Each number is 128 + 24 x the weight over the matrix's rms, rounded and kept within 0 to 255. Layers, rows and columns count from 0. Numbers have three digits each.

# up: layer 6 MLP up, 384x96, rms 0.157, rows 155-223, columns 0-95
# down: layer 6 MLP down (transposed), 384x96, rms 0.123, rows 155-223, columns 0-95
up155:133123108142137169101149131097116131077079144092124134172127106153131096105128124165145123150135103141129171162162152111108141178156135184164126099126174099126061138130139086102111098138122131164122116103166138116133111087115092145133160105110152171158160151148132123135132174089134103124
down155:121115109083076097081154168126141156148115136114126126162124100070066147094129121114167165120136163128104176116144147142143101144157117139136123088147149109101128123114124128146137175158155155129143134114176117083180132129140099105152128126113158117145117124103136148116147123129104191108
up156:111139148180129122126124135135123116137134093143134121087113148110104164132106094088138110136103138117152091136131134149095142129105160118143100113138117151139129108141154115107119112137131123133175141139128096140133124133151130120120121078132097133121147154145121103135136127183136143149
down156:151167128103129110102116117123144152086126142129123127160139138130148094129130161134122132122124135150134149111143128125131111135130122121121147134108156117095086129152126127148126149131128134132145099120134183105118156138105156156151144168125117121116076143133117129138082089085102096129
up157:130164125127147130120118140141121099147124123121111120137130127149170117149108105130102096141094117117128144122153111117131114137130134140109101140169098096123151113147155126099121098127140103118111136136142125173180155129109099143127122112119152147123115153122122142128109132103143129154
down157:128117158163123137145157150114163120107127144119131133106128117104097142127153140134106099137167176066147115140122126095151129112133105123118172133108131152119133098117099111159154115117117153122157125105101124088148123150135144122153152156142131137082147112150132120108128116115107104124
up158:130151151157127134134127160160101109102128114149155135132123112106128146140099136125117141125118098129156102147169130172098128143138131131131141149170124119168141104114144129105093110113131119142127120153104108151156135136162156168094109090121101149110099114149112109142135117086121102144
down158:126144117110163121103116129119140152143073123126100150147126128128140132117136143148166120131138177124098179119102115082154090123104149106108112122119146130089136146116115119124137140123137136131118112141145163107104124146100122137132146144141158101161134151139131133129090118180120146160
up159:116153138099152131114127113160109146116110155142108130168131136154133147117106142103135143114140079126102111132177157150117151169094133147112138116161147113128090136147130095087139126134142096132125107168136149128150150114133103121090111145148114152130103141127130093122096131120147109120
down159:159130126110128125117156097120137120145088123117179108138133178133136136124179116109138135109102154105153101106115125122135135138117098103133147150107135139084122130122141129130135158158121148104106122123128153112155158123147124104145137123143121121089124119139099114155128146114125183067
up160:162125121131162131096147128105107181157141161100130141138133162140122098095118135129168133104100126117115145148169128108135136153143106155144114104130115093151086165124126090094117146184182154139149125116156100106130150097115119162128149138116162138117120127139146087110100124126126080136
down160:128137111082139065140143151142102195162104120117120097144096203112082120090124103086109140112130152136124146097129131100166147122127112147110122122161116119134166154103121136130128165133146146119150161135151119122118125123119104134154171129127164177125137110141147136083138120135123146108
up161:148160155152168141109157163167172105154081142122102134117110134111155106113138106177107097135144120126061180081139132165128163151123139149123123065183146116141115147162128110120151159115145112136168095120135145114111079150132125148102173145077159083179103147178139096090113105091144154156
down161:139092140120123123136166145126107133149084145145094150122118090141085142123115119139091135128156123125116144074096124130113084162087189113156187168119121120125130157146120104120109115094106137180123104133127156130130149139137168187147133096131158152085176113100148116133079094144101141107
up162:077133163154097107110140125148152135153061123111123086119159105139154112122152147162131106135136112133104135121119138192136134172115118156146102104142137145135126142121132153122096117140141122128172124111168136127120095135122081108111109108071156084175118125117159122163100111121167111144
down162:082134112112130100107136112133132109135100107116110121110090115138135117122099130118138099136154086102147154100114128109111098099105120119183100145131133117124162128134126122139146152120157125170075161147142151142121111135143120145147137111145143136112172117163161141135133135148132109169
up163:136141135127139122117159163100137132155120124102125139145159177172132132142093157133152115137116106122110139115157161133124115129131100123115120097131085082113109109143178115130089129166146117150125101085172131153138160111140096150108145137091156125171128118137103111141089133135112154162
down163:127105114118140121098132146139094128134100104150149094094083137115135143109146110147074130139132155099173121108112134095146097157134132075133156147170098132131175128134112144116106161116123152110119163157116111161120089141086157102168161142168132149115145128144156123127144105121108129101
up164:130102111155141110073104108128110159142112122111104112164121159142135128104134150151165120156151123133123118141131128156142148116149133149141126134148085100119123148112129094121127144136133093151116105123169136121152161125118110126082124102148136142151154104114129129146061161148154117155
down164:131136152114130099156128103108159114088145123147133115058141148079132126137119114101147144141104109121146161136114171126115126133115127057135146122109135180119105158123101100138171099134115154117136110151110140126154114137105164116189189116128120122127145153106127154119181112096117165135
up165:135146132127109158100168148127118124140123149112125155130104141149118127108130134128074091098094168158128136101142140184150114109063128129165120123095138157110130125166111112124104143099150134126148123135133142148127113122107086137179127114147106137165176163145118141112089123122144115130
down165:132133160145151132145112149118146132118151114129128136132156103105153113165106137120149167156121133148150092126132130123087128115140156105141139091105115121142132110148140109180102122137126121133169158128125133116082163164150167105146165140080093121139086105118077077100123100124075141130
up166:102161151144104095117118148153136191136110127103138172148137139124111116111097112128128131114131129119119137117129149147111159128153131142163127117136155126142076126157167136101114132126132139153155117157095126155144099115166094161134107124119128150131106112103147125096129111120121160137
down166:173143116103138138104169112108150103126129139103158101108128158136130128118125124140116157155106119131111147132150142131145106132117138126129101099145148095100157118131144115149134119110129155113141142118141142155120122077122140126138121141100146111142108153096121126150111104127139131104
up167:113135135145112188103146152147132172113094130141103121137121117155123095127151141165134101119136084153176140137118099140077155098116133142136138168172143101140127113123168104091114091122142104169101119093150134094166121157135083158115125127113133138158138097140129106141091171124112127153
down167:120097130119148148111131122123073098149121112107092164157105205139147141157098121114126115155119102145122098088168146154163144140103110092094142129111159164135144147144098110122146120140144123098139116141123108100080078073118155148108165131167133168097167124110194167151122093140111112163
up168:123126147166122121124123126116104109171118110155131146128067137152156141119121101117109121134106101121139126119183137162089129154091116135151122125103120146129124133137118175103136121137129117131156112148111122151163111132132126147115155100150135141113110146124141129128126091127177117141
down168:124101102099150159077123119131123120137131114121152084141123130110153163141132152161104130125124140108135124167097127131135107113126135140135126154128136109100145141097137130122177154122103141116096134116171155121153146084140100103141135144115117127115125145133147091128146122154111111147
up169:153112108138164141117146158099143108138120138151149150112115084100135123108102136155124132104115160147142169145117158139159133131123118105117118088096099121141099139146159125158135144144115126107131141135102136136140160131110106143152159134109162141153143145104083089117062128106157142144
down169:139150145108137138136127124133151157144129126124147143119158121120092124120132179127164123124112130105149107127088152085115137131148085145126187140095132131130131090124098122123138141133120143149131143133137127141151141095157141102160113146126108144097121129120107099104146123167081083103
up170:102145168173125152130160160132148132124095100121161128122113097121102143112128105144128105128108135150145126140146123121126148111095134111157108088108117157114068133112117147101127137139109120160163119143119096129131143155112106114134160141110124114152090126135155141116133099125115143169
down170:132140122131127130132136136120131128140112118126173114142117152140157132154176144138136113127126157109112098154122138113132129138123101158078145139114136122100177114122157123112121098135113105141087148111129149118170127142103101102158109114138113129111130161132167103106105139107123120127
up171:123141115118153118070129133096167185135084143142106110148142093141126145107133125166143129139104128141122142142135136135147115147142123138128125082111084120137111131123154110154134150126169127129127115126162117150125118127119141154122147101119162112129102120110131101149065144148177105147
down171:141117121105128107118143174130132168143109130116122116124112215137105097126116111106165103111119144121117131153142129120146127139131106156141131130129132137124151145105124102111125149148116130136156096119191172067135140133085093166180110110164169159118117155140141109109133102111062139101
up172:170148113128153104087129124104150163132114125086111138171117113178126105101138102125131122123128072154151175145130173111137148153131132139145128088149106067144089132139100091101081156175134111137121091106157159100145127080129099202134122101139176103110140120121110112110126150119141134097
down172:143119102113126140034096140154099134106106107111110103123106152090164126103136124139104113147196119094083180140125107150116110176175109122117100139148086108165157165098147128136103162154189094118114137136165147115078139140123125160084168149125123136127174096123114136120076181138173108121
up173:110102148127110147125109112099154155121111128149091109100082111135135109136082099111114127114091130167136139103100139180160147103105119126150089110142149122116126131161129116136129123156157163119151103125154133124102121112104103110162128126147155111146156164128139129107150114157132137133
down173:121124118114129116117135151119101116114117134119146117098090131105110140104089118140132141144135141123149116152139148145159127145155125121164167126131121152138107150131126101162144129114124157147114115141113140142120151127125194111144141120160123133082108080086106118133105099175146103136
up174:132139123171163157127156150109117123114145119163145132064085157114123136120085097146129129164177126109141138128136139171090113148082154146138125080111142167128102125144127116104097144153103128171136088101142100137041166152120121126143140132107113119156099146152163098093138140091147140112
down174:115113137127101150129150122125095167114135149072135156136148122169081150107119125108145077172107136165116091118101178133158173151165170137094150100132118138107147148162148090094081121114139112108121148119087172140167065103124101112125098084135090155138157112136127125090096163196134144180
up175:102147130139158145063098136121106124123089142105117109121112121130166094094138132188145126120112121113126166118115130143155117143168107086156110116129100106136114159121113165131153156143137133136156124155124153145096144127147160139173125145103111145138148147164107124155077126090111178110
down175:146144107126115128147140135137121141119132153131125139131146129113109126140107084101084128144140152160140121125110133126103108125198123094139150075084116112100115111122104100141130116125192160149141102082148159163120107107168155132104144142064127124141150142119125137114113116126129213136
up176:084130128140108134135164169156132155119100127121124116105094138145110095144163100142154128142111142150171110137126145141128141137099132161140138140131144130129119133168140102117093136134129127154133098107106101133149125162113105144119123088153118158167123097139139127150116164089096122125
down176:111101140115175133126139151114159119143133112126127101159117138139132126099115167146156112089156154156135160152124112110135114130109114122122135131117097069102149113115140128150144114129128145126135155108196123130147129088159121108142132142106139086116134152131099101124124144120111119154
up177:081125174141135128096103139168114090156131112146154128138086162157165105121123119101074120144093166116134161114169145182095111129139091133145096140157138134135103099115087165099129112183140118199158122136136150081113092117109104147123134127130182134120165155152138144108115181108144122100
down177:149077092114126170132127150139141116121105152168102130124104126152156126109131118149139155125150147123116133104096096147108137125130170152088006168157115150123116137180115142074083088140096161122060160155175118194114123161159141120122106115145090141123147144128126110119111176133117127127
up178:117126129180089147128096146080098100109124104100135168117126124129150114093118150118105106154077101133145129143119132153129143150144144179099101156127137118154144094103149162114120144136136128155134128095136100138150124139132092155111134107128153148150133149113116157141141128120116097153
down178:127143157091104155161172110139142134110144126140127108103125147153155119137116107127110116070162129099145093114134146124166118125098146100138158132113097131090112153113144127137107103147143111119135122131127116102132136128139133134150136162117122141144127111163096146137143102104158155117
up179:115152121129166169113120145112136134114153101155122123094126155157128101141148128116078129141131076189125123153139178117085099144153201111103117128110150133180104147113095101133120136108171116120102073113117152116119086162119101130136147139111104141106112141152108115128132125128119134136
down179:102133092151116147137109141114109145150135130122109147097158126135111130152113104126133130178151100114153121139096131161122112077135138138099137104146135121104076158121107161145123142080132170147153116156078135135128132107141145122123140138120172126124112150070110151128112141186152123118
up180:103144136151123156103144102145097101150094118127106137126150164164156110125103135168100042125097152195118131110159161133125084155093154188117082120104150105117129157160167082126097145122154125109167124132164154137123162136130137126132100119115143123143149175125080148099127102141119130173
down180:101119108174096129129133159097057149149128131129154078177133169137114146130140125111074101122107123117099112158140135127146140142131083160110120110104167117102085124171116142171133172080116046144150095087129126116114146145143123137117178159116091154132163169128166113143098148144161169145
up181:115166120147095199124194155157096114098102164128139121108117119146163139074117143149123110159113070152113151134131142145092113172089107198155115129155095121165111130100124160111123088140156118181116125118170091163141086133155095139114101095105122111156154111192128112168130111105111108183
down181:146166170131146088075124140110154118143135135175074100097134156141161100166100135137163053132116135142121114162104136117134175105135109138119121146135161144119114085141153135141105099157137151123134120091131132105154146099173148127116143130122071110171187114104142095130078115162130116092
up182:119105161157173122101166130127137184138119097148146194105110130143133084134157118117128096134088106147101133155143138144157159133119106194151105070099183108184084135115133090130115151174097111150184062106161066141114071073124087116128173097101122128163110131073154121128121133148122115171
down182:146163164109130107120167172113121144114121146187104091126185116142178137134131160082129105097156131139076149136062194134125091139111084115122084127126139083145139121093112087094103133159121106184164112110147101123103156143107080127067145202077087184095095095113146129223107146158146138123
up183:127160132151115126099148144111117144114148120144109159166130183122121136094132072158124099189104119166153150131131126109118131127134118138136127095101172120149117139149166130137093108112118103127182130135101090165159142095089113134165120092083098139144089095169110103106128130140127108159
down183:150126130143129144128134097146143156103125094157162150110079114113085148145088117151156139105134116093179103124158099150098106133109120131106179137150117116107155094143116153131148152133130127091137128186119118138117113121095115121107156136129126093124111145133122122111137107170146151119
up184:111107134135122131123123136163119137134087128127135109171114139130136118136118115133118127153124123115130122085150135142130157127150114120129124143169194127117099121116133134086140103168104122161138135152118097130130121122146172125139129143099163157130112084150152134127144136115151115131
down184:126136131107121145114132116105151149105100125127126133103108140149130139120131121131139115146132163129126138142102126095123099125139138141138130125095106109151140144134095123121112158107134121141134099105143142135096131133065113181152143122147147121126130167133145120145121123156129118131
up185:132144187141148134130119148137118113151116106120082098138087150113135130117104136121098131101076125109092152125162126135097097186121146132137137128116159121114096149098121106131123096123149139135156124142112158106133070127131127140157146121118148125153135159112151113099133136088097133138
down185:134125127112109126111103106142163105119111132115143132128106141124124141130147122131124133128155112137142145118088147128129165119145136096132131147129093134148143115118111155136158157101098159102095129132136096149151158096129168154123096114115117135123140134118091110157133131165136125119
up186:140138091129145136132135130119117090158125113111100150172106151127135124125137091167147092150103091148094144152131136125104124186145110135151124148117127106137144141146120161129137135118166117163124134137163141119130119091144097177086134140110164144149114133099145116150121141108177147135
down186:089123118112124130162142073087150088142133083119113106139150155111174147160105146144159080119122159151141117116142131129155126126106135130121131127128117170154111135098122129179161124140101106152131106139125149133114120170137081111151099108149168129145124130122105096139158091124145143120
up187:127147106132146177078145135124134159105110100097159156135122110100098129120123103109163129134128134151130145124149161135168119128115128183161154101133147118151105155114149148116111129153167144122123142127116078096117155163138133150126105102120120124171104091160074126141092111107156118128
down187:112159145079105089143171100135165134160118111137150102119106125149131124113125102135130160170133109106114135132155106133114146144131116149126112160123147121088144166100126132140146111133098199111109122131168148144119099139103130099128103126123146186105119148109107109107149142138138123100
up188:098136162134133131126161146150105110118115092160117138139166122142133156126110126132130114128118146125162143104116137092161160161085147136115148035119097113177097133169151115117109124152165107137134117126114147154136167137124095167133127105094142119167150115160099095081106109107124116120
down188:138115155138152138122093108182126132096101136147110135152139129156141112141154142119130111151136115108172123123144138110096166152101089169125149094133169096101133128100149125094107157143120113125143132104134110130118129087148109096144105153111112114133167127139128093121126135126114124153
up189:097152121122098164118116125113153154119113146116106101170090132109146132110077118101150100099139095130118148111120114106147155138173115116136123120159132115113089128180150117108123155188147128138130119142120152131119139161101113154142126112127161122128093121132127145170125117183141132142
down189:142126129111129148092158098102170109123139130132111116104138152128153117151090139155124157134131140125144108106146107124109118148107126121106106126149141137166125105142149142136104116104152123121155143148121117152107154134124135084137090130107102107149138125106133158143109125128118130150
up190:077119133119196144103150113143103104143099138131054102107114146175161126099089063153123154112121117139156153125125088124140131168147133117129106153136133111149131161123166134119154089130138104145141123134122135153111115070099143148126146162118104127154148119128139132148115146122113162161
down190:098131164139102096134139143146153177119143153130114126142147179097113179079133129093104180130146147117099113107125099099148109163138120097121131119076127125092114096119130143140135127118148146086121145092151129113187124127135159103105135129122123146127160106149104117170124136160139105123
up191:136164138134139099103140159122124160122114126111120090168099108128122135109137111135130125083138109141152111146156150135131089109121140147148134129167140116123120153122147139112101135144146121165108138083125105122136125134128138161105130150097127121148116120157125099153112157097129151109
down191:138086139094112105106130139119143125083148136139109152107138110121093135126148144157158110123141137140134112098094145162133130127117127132082139143130144155103138118131146148147145127145145146115100150111132155138117124108099140109139108100154125152109143114106141149144128159152115123115
up192:112160156165157126100084121128128145153093121120139098057124107158143107085144155151159071122073157168169177159147144161115152120101128146185104129137173117135105122103143150098108137148077097150153137130121112116178098146118101138120118125120162121143147129131103074138118143159117138153
down192:115089186077111181119122149143139123174109113118112108128142197130049111162080120142108186188163143115117133056140166160128101104082140119077125112164115143165096132151129122098120103086129165124151061168148129145130111167121141144156184102164113102195137060077128147142098080142147138154
up193:139136150118093101105080099113141145170110135125118151135123130131126083098170134137125092153135102160116156161131158103124148145119155095174106117146127159141095149158157098130100145191078149127153067152156111086104123101132100170127173098080134098138116123110139116156134179169119184129
down193:114129115156154143076119133138128109181126147129150152137159119169162089109175126140163099087116132129092158157143134067104144132118142075164127127180129089115135151147154153129038100118127124082128149127117131117084090136133148160150159086068111141063178100107119140176096138129167126125
up194:098160153150152131096151164124109120103069117104138134147087159137136111115152099112121127162121083144110151114167150117141123157103119119101133111124178134158086118088176101073111109174142141145137104127125157130145108135151106105128171115099196167169131100187101107098128139117094127113
down194:117149134124125156116136132110115142106133134127096116116121092096071153102134194149123133171133085105111142130124153077109203159126126137137151142092137130092092212161137112159172138090095145129137138104042181128133114103113160133121116130125093107126120169091077132183149133114130158169
up195:126109150112120154132102147103098157122118110130139112144145118142131103091151147146152113096119144139144155163141116121127167141130173088141136122140135143166110164180126120114160105130134115121114104142141106094161133084114139120165142090137124063137141093150166126135135166145108094139
down195:127111147141151126138108149116158109144113096126144113112133143110130113126146149162100116106141155109105118102134139167099100127104127131126186157128134158106097130122129161118132142130103101139085113117106118124133116153145088122120121117142137116134132156111165137132149170143169111110
up196:147126172160177143117114138140081113156136128153146164130129105124123090142110143164101124122102085160177137125135138160100144185101179143109113112162141077106081126119169101087149155150107091140135119100120087089137125105102077148109120093141163148150188090168094109164099137082160146146
down196:094131111191123110187141157104097109175148087124157170128141068062157120158164110146120124156121082171134135111161111143131132164105123110115131108170138082091113129109148161094133099129133097112134160110083115139110148138133124113099148122152107126163166097147111142093173134094165180130
up197:136143161125124130117124158079158099124103139145094154097149132155116106080110125156118110139145117162137175156136171103116146124132158098150160071149123092143133145121155124142111162158126093128110098092142134091126129128124099160134137118106159138156147105087081118117102181165109123099
down197:205092115152150130080123190155183113160120137113079167167111119110190088121113166139123121126103159116116152103185080128122119154120128174168082143113073109104132121113157087145104170105112152115110100123173159108131108135137096166137133139124096113145171121113126140104132122115096150104
up198:119122107118142161119133169105117130129119132128149141166119127115144134125098139119074135172111129138107142088110133117101147115118123201090119129132099127119119117142164145126125157145144100154113093079151103151147131097120112150126111136156168117159134114127101124127129154095127127148
down198:129109166185130112110123148139138098156150135119141148136123123088115140117142090158131124137090132130130083136131160132113117139141106097094134117126124127114087116170121138146139113133147138129160113120143159107126114093115147153112144146128119142151164130115122138125122077134121136130
up199:073149133143151129102120104113121133115102106134109121136138127141141108142100178129134127089144141140151118138121123147158096112119155166124143132159095077151131126140116101143117106130176083168141136130148112132138076142134144126123123086133137111186108115147123116089089153158124111138
down199:171096118159101104146091135110108132139108079112160141101137102109124124100159103101147106143143133131100113181110125144135123099118120159134145133122147151129126144130169118115139153085159144104161131150116118109096115152131131165136126107136161084123097135124158149114159115130107108145
up200:145145134130132132106120132130146115136116139116111123119132139159177058133172089144176125132080134119107117166121101141165094147134150153099123118176119115128115080181135129119100090144135092120140119118167123116121114132141072112145153109145166107146121153140137109139122096122180119102
down200:147121162099154127109089158135146099099124122102116101105134128154143119122147123132140127155168139143117119149152089106151121116141149132157106135117140111126138096148114149134145106092114142149130142128122129065101156100126134155132135087132140107125122131150129154108137113143159105153
up201:122122158144109118104139128099097121150093120149129149152121134150148157112110137137133131176120128141097154134176133150156115134123102151154095121135097119135116163124171125132133094139102153118123128112142107135120127159091126123089123155136108157106097102107152103186101099113163144167
down201:165102124140121139130138130116129124120164130136122137143126173101142101124115101129105122106129116118121090112096174112123144152100099125155140136134154184139151106116102095142146138145118142155102129135119189103148101131137132138171123095109128142117150132092120137110170143096101128090
up202:095117169167122129141107088074143126147137114168096149146144155119126120096146120113142115140127119159099162151135108089116110180162148107163080124128128122142102151143117118107098159113107131119149076121161108158131142149106146174147141163148119097162084116139109113166137130114109167124
down202:092119112141152127107096123137137125135127160170112131160171095119173145092115147145175152121126136132096134163096166123089150132109131152158102162140107092112093119161128130133119123132100113102162147139148096111094088102148139144140107096094155115138175114127120100169123159134123095121
up203:142139105153112194089144121149086122115115108154172117113086136146137122149128114163154106132100145147134157137107122165127125113178166144128125141097097144138103135147138098134082124139107088134129132139120155130128154159148103192124080097098149108152073117171080129116114115093140112112
down203:116121178102112098105112163109130126165120167121105159139148185123117145088141164080148103149193149119115149144110118122122096121138120109141130089143149134101123143157155091141145101108118142136131171114159102137101128073135133124136110132129163120111115136129137115113112123129144116103
up204:147118091116138154104131143138117094122119112119157142103125128130170137119133133154124142109137098155109143146125105120126108158151130165116120131161079098169132108102158144081120098159156115130119098131176141105104154140140120153109114115101130155118127095111122112158106138117135129113
down204:133130136120087137142133125143090130105128088094123154114139126134077108122116112093135150162146134139134118102160166120077165108119135124099148126110163140153126142183115116151123128148109134138182099069132179152136089142116116111175162096155124148110148144096137155095153117118125127093
up205:135170118106135109122110137138095117109096116151136150096116110117143101119124119135111098101122159174098187087120146133156166131125130119100118103131145109155101100146155130136069140124157091112142121124164137157089108100148099111164123142102201128159119177095102128153137157131127102102
down205:171081117081099157107139107118118141118126090089150111138131144145097096133147119127162111167135118141151133113146138124152174127149107101182166140083115185143130145156122098159083114124126119114114137150108159106162124114123124145131109091152141119147121099100155134121138106149121127129
up206:159100114173137154103131161126082135099121134115076183141143138159117110125156106108158113127138098171125136195122146105115123154160128126140125135114144093148123114141154050129126115142143138138110132138125121101110140097106133138163128147120116153147112139107131111155133136129107124132
down206:143141139120160121120122138140159132089135100155145067143114116152087130161121117149099143136135104090158127092117141162139121129111129153069121097131164135103130119128119153104148156138100111119146123123107144126147120129093113134141155108173111105107140143139142128104132116180134111129
up207:131117110160135133119139139111134144093107147140117131148120133131134114110140130133169104128122128176131142139151096120120148159098137152112133165133141127149129124163169113113055107137114134122126146149109106127151116113134121111117105138175113126138076149141119133140136107125109117141
down207:119104128109157127142163077138160071134149119123148104109132158130097131141151180152121142129149145115133147122108133134128114094117103135123146110142148131106136126111124144126155150105146158096141131101126132151153131104141120115147125123125107088101118133107127116137140152114141104118
up208:062140121185137152104078117132072132163103129132099168144127123146131109104148090149109120163079081113151167123166169117115098151155101097153108122174137115138129144131133123112129107110136102128141097150111139139144122151148096113124104153133138154151127120131113127144109133149135160117
down208:105126139150158116138108130157125122148157122148126135140154128123146118147134083121098122123127094133096133121143154107106138147122108109165157130173153094119144108135106101134134126106105107105125162106131126087112133116136101115131145135128107161167136129122127095148136168121150182079
up209:125155163125151130123144127085128085096097065112143190143094112179181146122104121149098097125090108161133190123176142154151134148137117117130103131093133098143133109102121151102120080113172117149177106120163120126113084072121159121144151105094199101161121113143121161105092100119148099169
down209:117143197185111109119094141098112147138106105156081148139112105138143094106159135167107093181066137083120128134110121095048141171074144110117109064131140129093160126191126125115144121129164099113184162137127126181184088127121105117134151140129192166165163135152148122118126163112092118098
up210:150114117132155157128161137104117100128139145111143181147105185117113125099104152150131070130114121123135157189147091140095105208121198108132081127157085078190130097121133102080117158136107049122185122087113115104128142160117143167109166145140131145128112066160091139146124105137088105127
down210:122125111151118102248140202110118146120112143094166132141145076106109153060118167126145214094158172176148117199138119098146078135148126080126119072172114094127128157133112133155184141142156095118161124075193017144132086104128164144144129160038125090099104094147112165080137094089147140113
up211:111125105178127108080136114161138123136107113103088164155122128117167122139117104124122098126120120137133125078142093119155133154160163119099124123162170131130105137110132156141136161154179100134112115135127141140128096107140121165102140146159122150128162116093124119140084142116172161132
down211:118100131107093129105135109115090154168158129134138105138118170134126148115110158153145127096120148132157141095124141125135156155098145124121119144097125149127131143078152148142142115155084121095156151110160144116149142137141143087155140162123107160092087112117120159109114109125105089142
up212:140147143146171198101140155113123162125110139098123127155135102133103118120117093160161131135116126198125141096159122142133112143073114177154119080116113122118133184119144099119114085165112078139164124115132131102094132127137141172102125142089113093184093108129127082095086163162124122153
down212:098148097150172149113151107140160143135127108166102134117129100136151132160100121104133153159126135113140176076106134104099151102182075141133080166161160109131135139131093107095130122151152115097096132100158148120162141101120111123098142132123171156124142127137154089131121090094111202124
up213:117123122125129135074150151142136144116096091128118154136089140128150139106117148152144101128123104140125130129152137162150126127120123136125128147130143150149129163135110127113129139148142098155136096147163117112127112127102129145160165110131120097119088136150151111142095135126144130130
down213:140137135135166136077162144110146133111081129150108123137127146126146123101108145154103116142122158138152145124150146143142091117134156121133134130108130136164133153140087098134137122140123108136127080128116138139120111137096198127147161114120134091144103121129101148131055098123143120146
up214:116112106118121123111163136119112135134086092120104161088155106150141068091150120158128109130125137101125176128134161159152129129143143106127129148135156121128124171140123118139126143171154147115135128144157123134133092129148149125152109121091137099131099134111116146141113112082141168150
down214:124167114137108116144119147110129120121129138127164104150126151110098116117142133114130136118144183181123113109109113079126188145146090166124144122121116127140125114102108118102092118131163108146151129095158153127122138131121094141127100134132166127089113134144119122105136153132128122151
up215:117135176152128152108135145125083106160118127143122154087079118163153138112123132122071111186133128108114159106133113121130097144102137119161137110120135115126159133104111147113105092115132108123161091131145086131112182096103140117197121123177152155136169129139144139123140143096109143129
down215:116131068111109136195109132122151137115145128150115136125146163157150195097135122128180107112144119149142132152106139127139161119134154149092079128106103137122110132128184102118107138132128150087097185142129089130086088148141126159117142106102114114131092130108120115140107114164139109115
up216:153184135158128101104118138100091099126134174122105138126115142128149097131129109138093093141096135161143153119135126130164156114111122132119097101150153133147108112123121124137152147136106151145156142070132137145152100115145125116117152112078154113145148156119100140103124108122120200156
down216:105143126144099200135125125138160124115116139156144102129082125118133139159163158125104128079133132124116151091114106177165092161102160134144162105119103090109127111147152118113144116076122120127120113101169125128126130139128129147114147132172109145145142117127108119126136142135091111123
up217:109138134132116134134077108145146143098146142163102122125138104153128111130108110138155133128133111147125134162110136144128146130134126151117153100109132133139109155187146080139122152145143135114118137135136106126140112150116079187108122075123128134137095138108115106103133110128111126156
down217:166161134113132109147134128109120124145094132149090139114096157140128139138127095079065124101107138089116137114159114124130134133142162095135117162130119168129133122122118144117119153129134145141123116139105111129099136095110164150143146127132143167094138130140134134152134112115136119108
up218:139110138157125117141143150100068095124079126139126159125087162165105110095060166137153084144104164104123121104157114169117143130150132102130097144151128106118067160112134116118156173154139126161145135114130121105118150127116127127134144110154155135102129117151102110139126092146090138120
down218:135116105127114113097097171147155147119123137085084086149112111064098105162135121086118146117135107149087126102078133147146082146150105142109157115111107177127155129170095165140179132124130151128163107130147187153149136145142165122132157141122169110105117134127146097135139117158131102114
up219:097133152149127121128092097097138137128107127121112125073065169158117118127146146139096113158098170120102139106129109143101153174143165069097111149106135116136114145130143157111130115166120115157142123138142098134161103104120157135152156135139150121089105126170117106165127113104114160114
down219:133140133153124056115101160162123139101139113118117101143101098115107142156093105154159128100100099116119122123115111105141139161118067147123141107117146157115157065145096167118185137131148120117147126123100150153151149151123113112107146159140174134112130145131118131115164092109141126140
up220:110140119107114144106089131107108175113123091126108101127121164140118147091133136141144129153156119165152118121127155144137148140117143122114133101129148110133111137103153100100111145120156162143170115104116083094135149081111133180118143132117111091173139091170135140116110181126136106131
down220:142146129115138140133120091134169097125108113159163096108116096124131112119145178170113113111133118074134119129152152164141157138125119120117131141128107120135185133097133158113157125142130082118116109111153142129136149101157108098128145136120144124095087132098161093090160119148127169094
up221:156121157124159129138139164131130116135127136117114112126096200120148127150124123129135045134130099129124133082143132117115160133116167124098128118162147111136111189159132159118156080124134102147162087126135194099141121105180076143128157064116152112127083097143115066094127125145129090163
down221:105127096133122115109101114116110170083129149102108188108145091121092120105138109122177152163096133139127128162117138101137111172180079131156131113159129138133119067157137096141129161150112163140115131124122091139115091107126133140119102164143112096122164131092126182177139150097098197115
up222:104164141126152122126157157101122132136126122142056129142146133130123125117145185113087128132127115112109173156118141115128139182135178113156105144088150120164101119154113147107110137110168149128140112124139091108096138131110120112117194139117119141149119121111133084162126096093093140183
down222:125149131115123137112131115130152159127145133174146128114149118157150078094157099126109161116151155117109123113125125132130130115108147114118100141155127146130134113148148131085105104170066151147107135097129130135151133133144101099145136123103137135097125134192133124129091127156131140097
up223:147103128122154167120157175170113162102070056151095187113139142144095112096141146165156100130127125135118144156148135199179148113115140140149127070103110142154064123170124075105124135164159129152112092066154107130125180132170049126162134084076141138172117105128126144182109116133098149200
down223:190103140109113110161107202176145088141151134116075124097136174144123119127156164104096098140134083076065155120190081129144124197084152125106098139106070164131130126061177130114146142117236114119119115085114151146150107099171112165096093129075097138132158106146126170184111134073126153143